Weights of a small transformer language model: hashed n-gram embeddings.
Each number is 500 + 25 x the weight over the matrix's rms, rounded and kept within 0 to 999. Layers, rows and columns count from 0. Numbers have three digits each.

# up: layer 3 MLP up, 896x224, rms 0.193, rows 335-346, columns 112-223
# down: layer 3 MLP down (transposed), 896x224, rms 0.0935, rows 335-346, columns 112-223
up335:507500530498512494494532541536503497497519486476456495483537485491516554484488510502512533470499505510517514532494512522474511514459543528509528535493531483506527529478502525490520484485517509486467501532491510524494511521461494497501514485505482514482465505469507497560489506515507514491457486497490495492521466465519519460516503524495
down335:540495509481453506545466477525526478494532492486494500541514486514494522537460498498511478460474516556466479524446516509477517494515469495531533493481526522539502489482510490489477530517518503478468494488481480474474529485476497485474510466479506551524495494491524528543455532498536469474537522488513460546500506501463487499506489506484
up336:526489464456456457492502475573529477523524539475492531490495494472514539487494492532515529513529545484504506497520545510485506512483476533462493438516455522474477485551483508516503475510532468494529480541484523520503475459495485497515504504472475514492522494486434572499512443512480522528501546480473481530483475482488460526493490509515
down336:493462483516464523512525484490512501506496504517502508498506504545502520505563463472510543466529493495447523532522496466513477493506463522518486498503501499505538481495494497506524458513485468500529498514459534513516468497514534496496495494501488480506459485472474549565470490476454530507507561539494470459534482490506512496479468502503
up337:467504537465471486516537514482459545510461520525493496531510496507501526505474493470518491496536492506520496488499472507492526473501511459504470524509548520514551480513515543484491511500498489542477482452506517470498509490488469494554482515486511510488510484487500482489472468513462532522496522482518468511492518509511507496507491539470
down337:511469492532485537509525519538508535499485500496522553545482449504535484453489507503476494477508502543515494482515516520513470510513477491539468517514489459513510482531493493479493548513487478516516475472490498516541453505489487494473495495525470517498512486502482497479505483491488499504507495495483459486511522504518519455477481472499
up338:469489486507458522490491536500521486514494475477474517506479524503458518487515534523503518486507514494471498547528515459518486516503491510469497477504489518541462525500458486487504467471534492544495465480498487541529487446461542464446519468492552488519485498495485527496439485517477524493456473474479504486526491526519501485516520502498
down338:493515488504504511502508496516514482527489494471488483487525508542468518488508457518509497495520500530460534505553465476502517554479500486440469479537439487521456473553477480470500509533537494521530517469500489534515484496489498478440531502510509503481485475498506528500452523532509489515490493469493512499533513514540485495510550538538
up339:490539505518515479568518479518512493449497519499508522481476505513477427552476494517486486500456498530513526496491505496511480505514451521532504493502433510467471489507537513504492535484532460509496507513513478447485491518469506473504488484469478529474491480520470515516498518485484521491475522520503514503554501561534497467477555493469
down339:515518528513425470500468429538510510484493513555514485494496504510513500507474511473534510504503509533490518495502492513488492480528461506474519457507465542461510470499523467540529481507510492513533500526488524460513524500457493481520478468506471518479476447511506492517464540477451510506493466461534506529547507511466486526481513526491
up340:525489552505493508486547502540509486474507517460487537502515442496458469479503533483489484435499524508493531522442553481556488510515510495518495545556467506429502486476512515495531510485483449505515521489554477528517504528491494509497523486543486500541489468495498495446487452504491509457471476521511536474516459483489476498485474500492
down340:501475494472542477545480529514510511543511542493509542470527446491543478518518507464451529567489538475531506488484472519534490508470507468531542477468530506531452528479489541512497525534495488515520520479522483512528533542458518526528500474496489470544513507521511487483528477527520476415477519482463488511463545481514535474535513473513
up341:498510510480497490446535548527519474484536504540457525496488513501545496517492518564489470521442463505552525480472481493507450489496489463494502481507502508465524500467523475467487487485507479554495516498469534537516493530489522548499534509468495480539550472438518481555513448537502482459475525477517523510459523466513496458515527480513
down341:512549518453550482466545535476498489513523510529512493455524521533504460506502463515473461504455497528447505503521473501502507479485482531523493490519467485451503487461528506502445450501523477547517529476514507554482527493491466549553544530528446516493528498521499493476482494526479494536513497485514498542490497480512507512439462497461
up342:515495515497506515488501525536493508497539541541474504505562517477447462541463480488501510527477496489480495531489548518484557460456484474505536490479511518459573464483477510467503510466482485480497506511555498496492533502512464545517506516466529519490511487541513516457441523505509474499510503524450502528444491501516504521500492483512
down342:519557527496540499469493533521482501496479522486507525477503473505529511523480510469500474506495504508530522548517550496477500460484488494499505517484489519455524493517499499483495514525509495442551457532491476467496521497504467522481520507513502516504495460516472537497498509523549488509530472475466462520523461493490480508501520478528
up343:492526490505498461492479464530497485522511486517492533484463489503580524523465483534539530529440506457472480501490544490542513485470507485475485483511494485482453490469469481532548500495457514505510495536542504486519492523499540517512528517469497460465508463488506492513474533512541497536449485494526479474472479503472482519541539514488
down343:486515484555511537516455534473530500518511506475481521504480497516474489462461477493517535460530518506416470521495506503510475542533493497536490517493496516527517512514512524466549504521530474511492468522474517523503545512509528481504502467510508495485476520483498506478474514506515471524529523485492534550508500488564559478423484515457
up344:504473493531496453495501492484484475507475471476471506537543520514511480491465489479470512511472500442516536484462496469504502491481510487524504497469497525472487459495461541496512549511452489538494465510517513529494495502482533481468501529486466490487513483516493575511541519512523472502453540504447500505479505493513471509525504480484
down344:513491482534509471502482497478488444534456453529504494528537531536516487443496523494465531498535506507539517527517470492496490491464499523517518489485491508512501491510504501466510513505505491510512445506530524565459476507473515504479469506503529456477481480521483521475521555499535504517519529508460477495496532542529513485498510503462
up345:516507488508517504497525568487521503507438497518487519548472498505482506497545486489521488499460492501462437488492479522494510493467520490539535502499502504468509482493472476515431471489513497500523544488488516469469540476472465498496488450502530518515487484508490529495499525547491506464481523525508515467519528533521501505485537496436
down345:533507440497522495528491471448498518480536505503506504489488406562498508520544506495480538479520494529483495533486493517491514480487478516451535523514497516513484452488521526497512532493488503502454498532485481502479492536516478495513442492512524473527494541537492509498484523517507468493528493492561464516472498446478478481464465533542
up346:546459507493518464479500541524459518505528546517466495515481490503526518513476538466496482459536422488526476474506501482478503490481481457505499507542485522503497503502493500514486482564524446505533461511515527478483494474498514529464453494508475466498480477521487471488486507518490507525481518522451475519464500479471508527460482518537
down346:533497497509473473498503501507463500502453540433501510493500543496506479485519453504475469511445495493464512476480537496499520481503517495538512484470464508512493489471500490492483474549507496502509452543507510533492503478519539509543449463505503494505517530483499568483525511469507446531473473486503486517491504487489531526474527504441